Weights of a small GPT-style language model, trained from scratch on English Wikipedia.
Architecture: LayerNorm before each block, biases, attention and MLP in parallel.
Each number is 128 + 24 x the weight over its row's rms, rounded and kept within 0 to 255. Layers, rows and columns count from 0. Numbers have three digits each. The size before them is the row's rms in percent of the matrix's.

# layer 2 attention value, 128x128, rms 0.209, rows 78-95, columns 64-127
087:140200134102098128144146111118126126127117164160111071164144144154149136139158133089153146126079100114128138134125144130107124101164149133137101136180081138163149153152109136103121117113144122
081:099048064171123151153162180098117117150097147107108159138144071117144102140150126145128119115116132122122143149114103129148139120161095158121158139126147124111115161118125102117132088132156138
084:126092142121114139134153106143112090152118091117132116124092140116150125138120151135130155125185140145119098167124175127136142120168102104134083135110141099135123078160027110107109120105105131
079:161158147178133118144153115155174111100122140161142096111091153128131125124117154107144136180118126134120157091111109111153095173145145161153156123143104103101144102133081143158140117119155120
089:147101110148148146107110145140102082129137142128154138141126134133183133126115121106132095128130116107165134131151144083097096125127148138140121121119139093133111089125162161139128090113173140
078:140129121133139137148096084148115168104082102119136122110138156134146132139161172112156123154141121110121128184120152101125131107168121151133147140168137097056107114146157131139123119131029134
085:151144128177117125130172115176124164168123144109087121149097127143135112146132143168103127098110128128153127162105150107125101098167177106166140130178117131117110130152104122112141149129135142
079:158144111102085125123119139180124151143176095108116149123118125081112150161146145139124134144085134098106145150096131147110104148121121148147157144091134148133156095143147155120142117087155092
085:120157118143157137116148168100142133138124127104149138184099127127094155133172093139146115119169116127101152128154098144122152072115124091098136085117120130147154100111144092120118143143130101
096:148125080099172084143082151137157117139146117145134128076124127117121096132152108142107097153099113111110119135162084134140088114113102150094119105145140106132113129060163127150142108133170142
072:127146153125138138156146133095146163124132114121116147116121173158102114138152121152100180159171139122139156137089181150117109137139146084153121139170126128086145116159118135110093117115092079
111:119157115102087143130124172139135141131108120147145136154124135126056139120127110110130159140152151165123152146135121131098154140177142138135187136134112110137161061149151117114137168098084130
090:092137123155150151125120177150144146098143138109108117121133125113103132180128090153152099114129135155125164150148085150118156103100121123114127115106102125145150107100098102085136127099136115
086:146117136160119124116106148086146081139134071125143144079142121136150142143127118127120142120102135134165138135123189075172122102165127142113151128153069104127155135169120131099130096108131122
086:104148118142082128148172070152126148107139131107169147132120127122128139137102148131178121098136135103153092155119151140095156090120141113171129134113091132141116161118111155088134093138142120
091:125126089132152139099150153129103187121122119120157157137098072102116088101170118122137133098133150119140134165126068152124100131139116126126112128121135140092165106126162149111142086114089161
084:126160109158134129144121126101132137125115139123089126130119113098160158168113185141072093125167113169116104156104131137141132128139112166137106107119155083131123151129082103122112074121153112
083:153109144130081162165099110111143136152134116146121154120164130115138159101146132137120121139111150076140116118148106085159147127110109147151149099174107097141136120154169092101082164104164127
# layer 2 attention output (transposed), 128x128, rms 0.186, rows 78-95, columns 64-127
085:098122131100135093153146144155092109134137134108139155072138151099101158158163147133086137157181110138125130128139102126155132129130134129147145154134129112137081146136166154155155139169129140
090:129124162179133086149112087200122105118087139135111085171126145116123158110124112123089161146102128141105155138159110138117098110100119129153144119126135141103130130140121092142110127095131116
087:110099110165122118128117147135117128107122140134137122115110121144158119129167138149123112131120097133128100076116154138146160125123129092139119076141095093132121154081146125162110068099165165
081:095152098108128166147114121132169106131151128128077170169149115107091123131112098129103115090122106125137142160138150107141150160115114099110138109141137164144120127154132148136124139177124110
094:175139148141139095146121112125149143125131122131085136143156071115120113102128106157159132096141139112189117074122070150119151152160090131091113173115163080130164153118156118082122136133124131
090:109085077091099129113131130109088125165098118130104152097116152097144142150106146120126087143088166136109121086110131062130120165075123089126123093124115140120142072099141111083127099127135180
095:101159145087090134151097121105150111118075116126168115136127121125150167119137106162143130090127103135130109124135114140119144110145144118104066097163140121108157193149157136107113143125135135
088:102144125087156134158137109149179128158075140131106098121138108126178183125122109135129126122110099139097153134091189121138120114076116095126135134099125119135129097138148142141156130184133081
091:150110116113135109173121117117139107151126112127088107167120161102150135074136114140129128193103127120116079131115112119131130090144119187173139144132160117085117148099061131135101145149158105
098:137135145128126132125131166143124148113112108087104131156133118092116137139121136127161128143134125139174128162128135133118160163134137088136157127145128132106106119159154129127191108134079142
085:126120097128111099132139123117098118127152086099130190144094108145134151133120104138138159129100126101144139120146124133147108089108157130145100161115115116157144122120119121110110116129115161
098:148132103129129105101112126152118134163071131158125109141115133118151154151155107113127107182123114147124109117104182152174109106099121143135101128163157170129084164143089111118122149181137127
091:199109131112065125146133112080153125125120150136156113162167126103104138099120128152084142137118100122151120138137168180129121132171148129149153133124125149096111097157122148159084099188101126
089:089128095148144135103165145134122076122133138172137133177091156124153139119134132132119086138149153101121119151126068133149131160110130119129105143124139139139123134114160151138092161112133116
097:110103174131122135129133104111152127161155084098150115104130111133157110114140125152088160086121141144102110130091119112156125140136123134125128130132104114094163108129165105194135143166133105
092:148138110142125125170133105142137136162114114135091064162149128171084160137121144141171138139083104112090122116151154113150108106141120140106137126148100115084098136121116128123107169136109140
093:127125155113151126117144105152079116108119092124125122125132133156130121108124098099143133108092154103168129130109095156122140132159126128083127101125071145106111103188147167111161112130156113
091:120105151114158109125110152075111115158125192083115128152123119105142175106113144144159135148101114144151124160124118092143118161093133147159055178119144128140121134147099133148167104153139092
# layer 2 attention query, 128x128, rms 0.233, rows 96-127, columns 64-127
095:124152145109141089150132114160133054143156148120136130153111169124116119157087136119090162137082124145126115112131154124120090135114111102169112149189142168087121144147124104135132134136134104
089:143136128155095154114161154108120115081101106157082099136148151138063166148096157163147126118107119154147114139081115112141102086109144121146123105119117126098088136101108174123095106119104092
097:152188107152116146104113161118104137054167141132120111122149136135121154095127151142127114107112131152093091145127069105109148110120155136144126142122131126081155137157153199118102120143130129
133:062074162112151154131098134123105148179140160130145138145069123091176095104156115099092150132165172099125138089146138140171155150132115151122124145138143091171166131158125128134146113126141151
119:091107122090169152130125146155111151150129129143138119124109131103159085111127128078126112143121149073133152130145158115154189158146109140130131147094134115175161124134135129112157139145113149
068:101102145095176124158090139154139169134164121140124139112116122083144107153144075125103137107128142141137142099132167132174118115136136115123122124166127107170141119117141134137144144137159163
102:117122117108158121098105149147138157171148169099138140082146119057152130131092085112113116125140142132102138072167162138133154107094118100138085090135144097157129132113158130115127133111147100
104:120142125151141176137119101147094131128144135144117103155105113100137134122123154128120112107097138097067136090149134135157131120112105170117154116124114136086126177097183079131134175131137177
112:110112170101165103084125137143147165106123153107113114127120137146150130066127133155130146130087144121129131110124132087189094097106150162115097135140146096135143161119129164108097106126154135
102:130171118171144101152128106129184152096116140117109107116095117132135103105142139186158106140117128109126134139141072129135133117172154133131084150101103122157117169111117153161109135128086096
100:124110068111167124141092136127109134086089195114123145125130131111147109122149140122156128141091140145116146140143111127105096136102175114144133097133120119117092100098153166123142134133140112
096:130124092075097168182152149130143107109115125119166112126122143134135126169089094128165082134135092125101120130149122154132161114127128109106100105131148105080163083128152128136128117127142131
092:094133091161100130126114109142106142113135134098176116110118145155143094109155112104098155109097140099112128124168122136137120149159138125107129109170160139127103140199134068131114079136102147
112:133140134117086111097111120141100116177143120126109087152137129087185055141120120142128189171107156089099119105144116108146125094124169164153114145137155143143160120137111125105101156132133135
096:110136150147149127107167123113142124111177115146123125147126123096137148169141109127114101100114121220138082127147124147126161132106112115106102152100173066128124158145140079150130084112128148
110:135115126153124159159134099131122112129119141183084134101103117134140117122102116164117084154163142183173112131141125139122108104126146135122118090161129107138099169120115135182112124153194105
105:106113162130116126090124128137158135132112090124138138142136143090113081177112133118149107144073153106125170082112141168132132111118120139123092111185132153121151164144172133115138118142131136
101:120121100117147150154125134118124115151120140118113114135131118114143141094167151128146135112131126169099065105096143107102132124117104149116142151109130068145107138139094095125160087116118127
107:130131109131139104102117099145145101162098167090153148147120142117148109134035111139136114135095117131120121092148122137134087136113137148120089121224107121090095084119122109138142119112158155
104:113100146124138120129109133144143145156129126139124153166107115142168094124133134123144132147133086143140127132060160154152136102124125118151091119121114171165106150119131130136133086105159151
096:124140151152170121148139146134150126142097129080137122099133110094174177113103138092129154101114170128089101134163124141118162122107127107113102154088115128112133106179123139144126129180129160
092:141114128153158127096109125096123151154142128134149140121116124143141081160121150105130119131120133125066140116141113096120172119102106112137103164146064165129123116161124130123125090086135139
107:107128133121157136156107140118167101133106137148100117198084119122097154125131147139128086098153143138147134117134127133117136184137129145109104125136111140165149175175093138133168148123109110
096:121114152167147131159122153094144131138135128050120109107139175130153122142100166098150144139124114136140150126115148157147148116150127142127128135118145117106132174123137117132112139153077114
105:111170106121090119171119145123141132140137126125131113168120137142125117108104191125151155160095164130142101128140121118104140142124091126117135111064111122118121139120132166099087125113113165
092:135181142119112134109133084126172152114109143167136144123111142103141182131094097102153148139155120145132126134124154091148113104119136134078141094149087143096164129120159112112137133108146109
104:076172136117158125133114114138124117119151144129088147125124125130078125077147115108119104164140088135152084128118138169100168135124086170152098133104128142147119122125133121107148157145138113
110:149086071120121110118120095112113130145178155088116171166113124110173119112152133126124112113120157119147171081113096157161153134142121133118179148112135133154117117121107125096127137116091116
094:121132146126088157146153146156112120124158168120115157093175093118117125106114125136098112096169130115128155078106080139116148131150188053119119121139117173151130142162115140127144131106150113
102:115138131051140147142120150109136119094101175125129132166140106085141112159107147167108130126123136108096167121134139116116123138169116106111117161136110132117158168138167145117140106106094100
096:133175120103107117105144097125117130087173141104099092152162105119146086134135150144143126144132123153120109106141174178137129088090126100130130106111092135112162184159134154154104102118109129
100:133122119132148145120104140143188124137156109177074138101122162120131114103136123130137160152133097177114135148174139125167122086155154152131102072122127157136130154121058147120119123111150092
# layer 2 attention key, 128x128, rms 0.236, rows 96-127, columns 64-127
075:119097113066148121159137135123084138109132182127180101106069092082134111105122140156109163120133166113128141138125141140163125147122114108137165126094136148095150130117138178130086091133168097
100:085090094084156138120106121106147137181148129142175163081149126116168089117127148098098127152150145138135131104150111103128121128128119162097130163122165091151150126168126148111103120116101140
073:167145149114147153104146104114107129143137103147140139133132143150113176210110103115100126151114155144104130148134161128107100135092110082102141112126146114137110089102211140155128136127138153
131:143135131119118118097145154136101118100131138140129145124123122124107131128158113100098145104098122165085090151139150094105143119125128107112132124124111169106160105207122155108192113148153170
121:156114131138138088133120137158104115130136117160139092177081172139117204122152130139134107170103126099101094127138155107109118155086131145109156130139166135143129145117169119108148133097125144
097:139096146154117123088132128181115073158083100141139188084149115118132092086098150128147112142157138096127119083159097155121132105124115152194098076136135117114113113088057116133087133111118150
106:111165128144108130143167111109148115084147119112120143078158080112140107174103134162118125116170156144141119123082145142166131136159118072115110120130106130110125106142174136143091147162180129
110:096136150113155146105152133103169115146095146143096141098137117120086083187086113136114156124156119151110123121138121132123099122158198065149143116140132098101075096112115132168116120156157101
105:123134090132086152172069115122167115099125113126116119162149112140149102125171151102114181135157128137128139154130107114146182171170127117130149147157094136097175138114106145108119155169144108
112:124152123117118090096111179120107146157107069171165112176156129141115114111128114122125128167149138122103092113135163165124129114121114096099120136109151153128149169174116139110123141106125136
099:112124142183119089124130109104135145112131121159099067109140166122117150160165078165093140098145102171137144136125172125141154147122129122120093148155203070131130098119088159127153114146165118
101:140131148137157135075157123137160153127129104140154153084089123089128136119064110123107127112132094181142173118148133121117139124109147082131103136108138127117154084102135117114091134124098161
097:133108145148157156122116125094131137113155138157203104131085083166113113162122092124128115105140118159143116145126177134105143132091101108091138109116104185146111181114118124134120112136158112
107:138130142128157146149103111124120150112098171096124134131111112085154139128133103077106130101112109177091157153123135146121156158158170097104103133163109110074127132115131163108110152116115125
092:130137084152133161109069073148122147129138137141125185131087152097124125134126117122156143172105113152144162156109144095133140096158129133105082121137092160166156112130126117163080089101088137
104:167110159139145156120157144090145192149134091086130166110137127145159149151098139112125083121135133146137126132125134169141147095105091126098095150123102144166140139147106126130137087154130129
100:153146140180148217094120086123123112141098137134115125131107110145114108183120115079101102103155137116080172121120096138133146095167136106182107117148131137132145157145147127118137157160117110
107:124094099099151122161126073087153112203118162107126122112127095096098100122106172145131186144112145132141142114092131108151090149168120146135134127099144114146094121120147122111126119078133100
107:181116108107117118152124100106114166126161137124156116126122150116135144142135074120157122096098122146124072123076129131177140150102111099125124090094117109110139118133181128094157186167138154
099:149124126145101152138121144110105124153094115163173108115157135166145163174136107132140112147117115092174115163138137139128108124147090144104118096150066154096101096146129087172122166117118152
101:168126146097120114166125127145123145118149138105077103129120172126155084101138128115148138140146125139138096131132112127099098112153090081084093124124114134131119100075101150110142114143121140
100:111147100104125150127099135087142137159157074142166135109166113159142116151117094151155138100119086155143089133121130172136139109158145145132145091152141148101122117131096094130073128148091094
108:147168090122135106098115153123149114114112103184149135183121106118129126153079135104151111103130139164104141160125079143135105165129187144118123119083119092114121125158119129198136152149124138
103:136126146081102092178128141144078118099149144151137131143124075099112154122120120167178117133098111119120133116161116140108153186140132106119098159160132156087138124132127081097145122124115137
108:133152109145148126130134121168123149153133106175148120126113095150103137121125117114085147106123138162156096155153110106112100184138143136113149146125121086134164102090115102133154141134146129
101:116107114144156151131103096090126081130114107107129096115141102084098059125150146141109092127100128158129121117124150152130109149143131110122079135123154104160125144132078117117136120112113084
111:156160090123085112108166096132096134161106114105160102134120136156121099150148115121131093102109116102108124098110103124119118093138093159126148153126100150138155086171135141128146068145140107
103:124125173137101125144134153142152091126136157131123139151173134115114128138109127122114153159125126157131127145096130138106138181143111126137125131127149132069136134118172094117144066153153118
103:156095106157112123115191166137075123101105140144141123101081116088122152150138162120121126152139168121104106128129112116070141134123133133115129136115160162097134142200116144120173105103169159
103:082136182141109107148098151182146063130144081111125116118081186143121133103061137131117118129152112111126127121125105100083135121116127168125097101129129138106125103137151152119172117150128091
098:120137109137159120122109094135120174147100127113123169119140130139134147160128118110115168072105137129108155151121146161125139119149092162109124088151140160127147077160144110131137140107128146
100:117118136125145124128098123126122110106126107136156115095134131120119153171130124130113093097124122133102103139121142107164125160155155121146169119108146135161118126185140142114148101167144113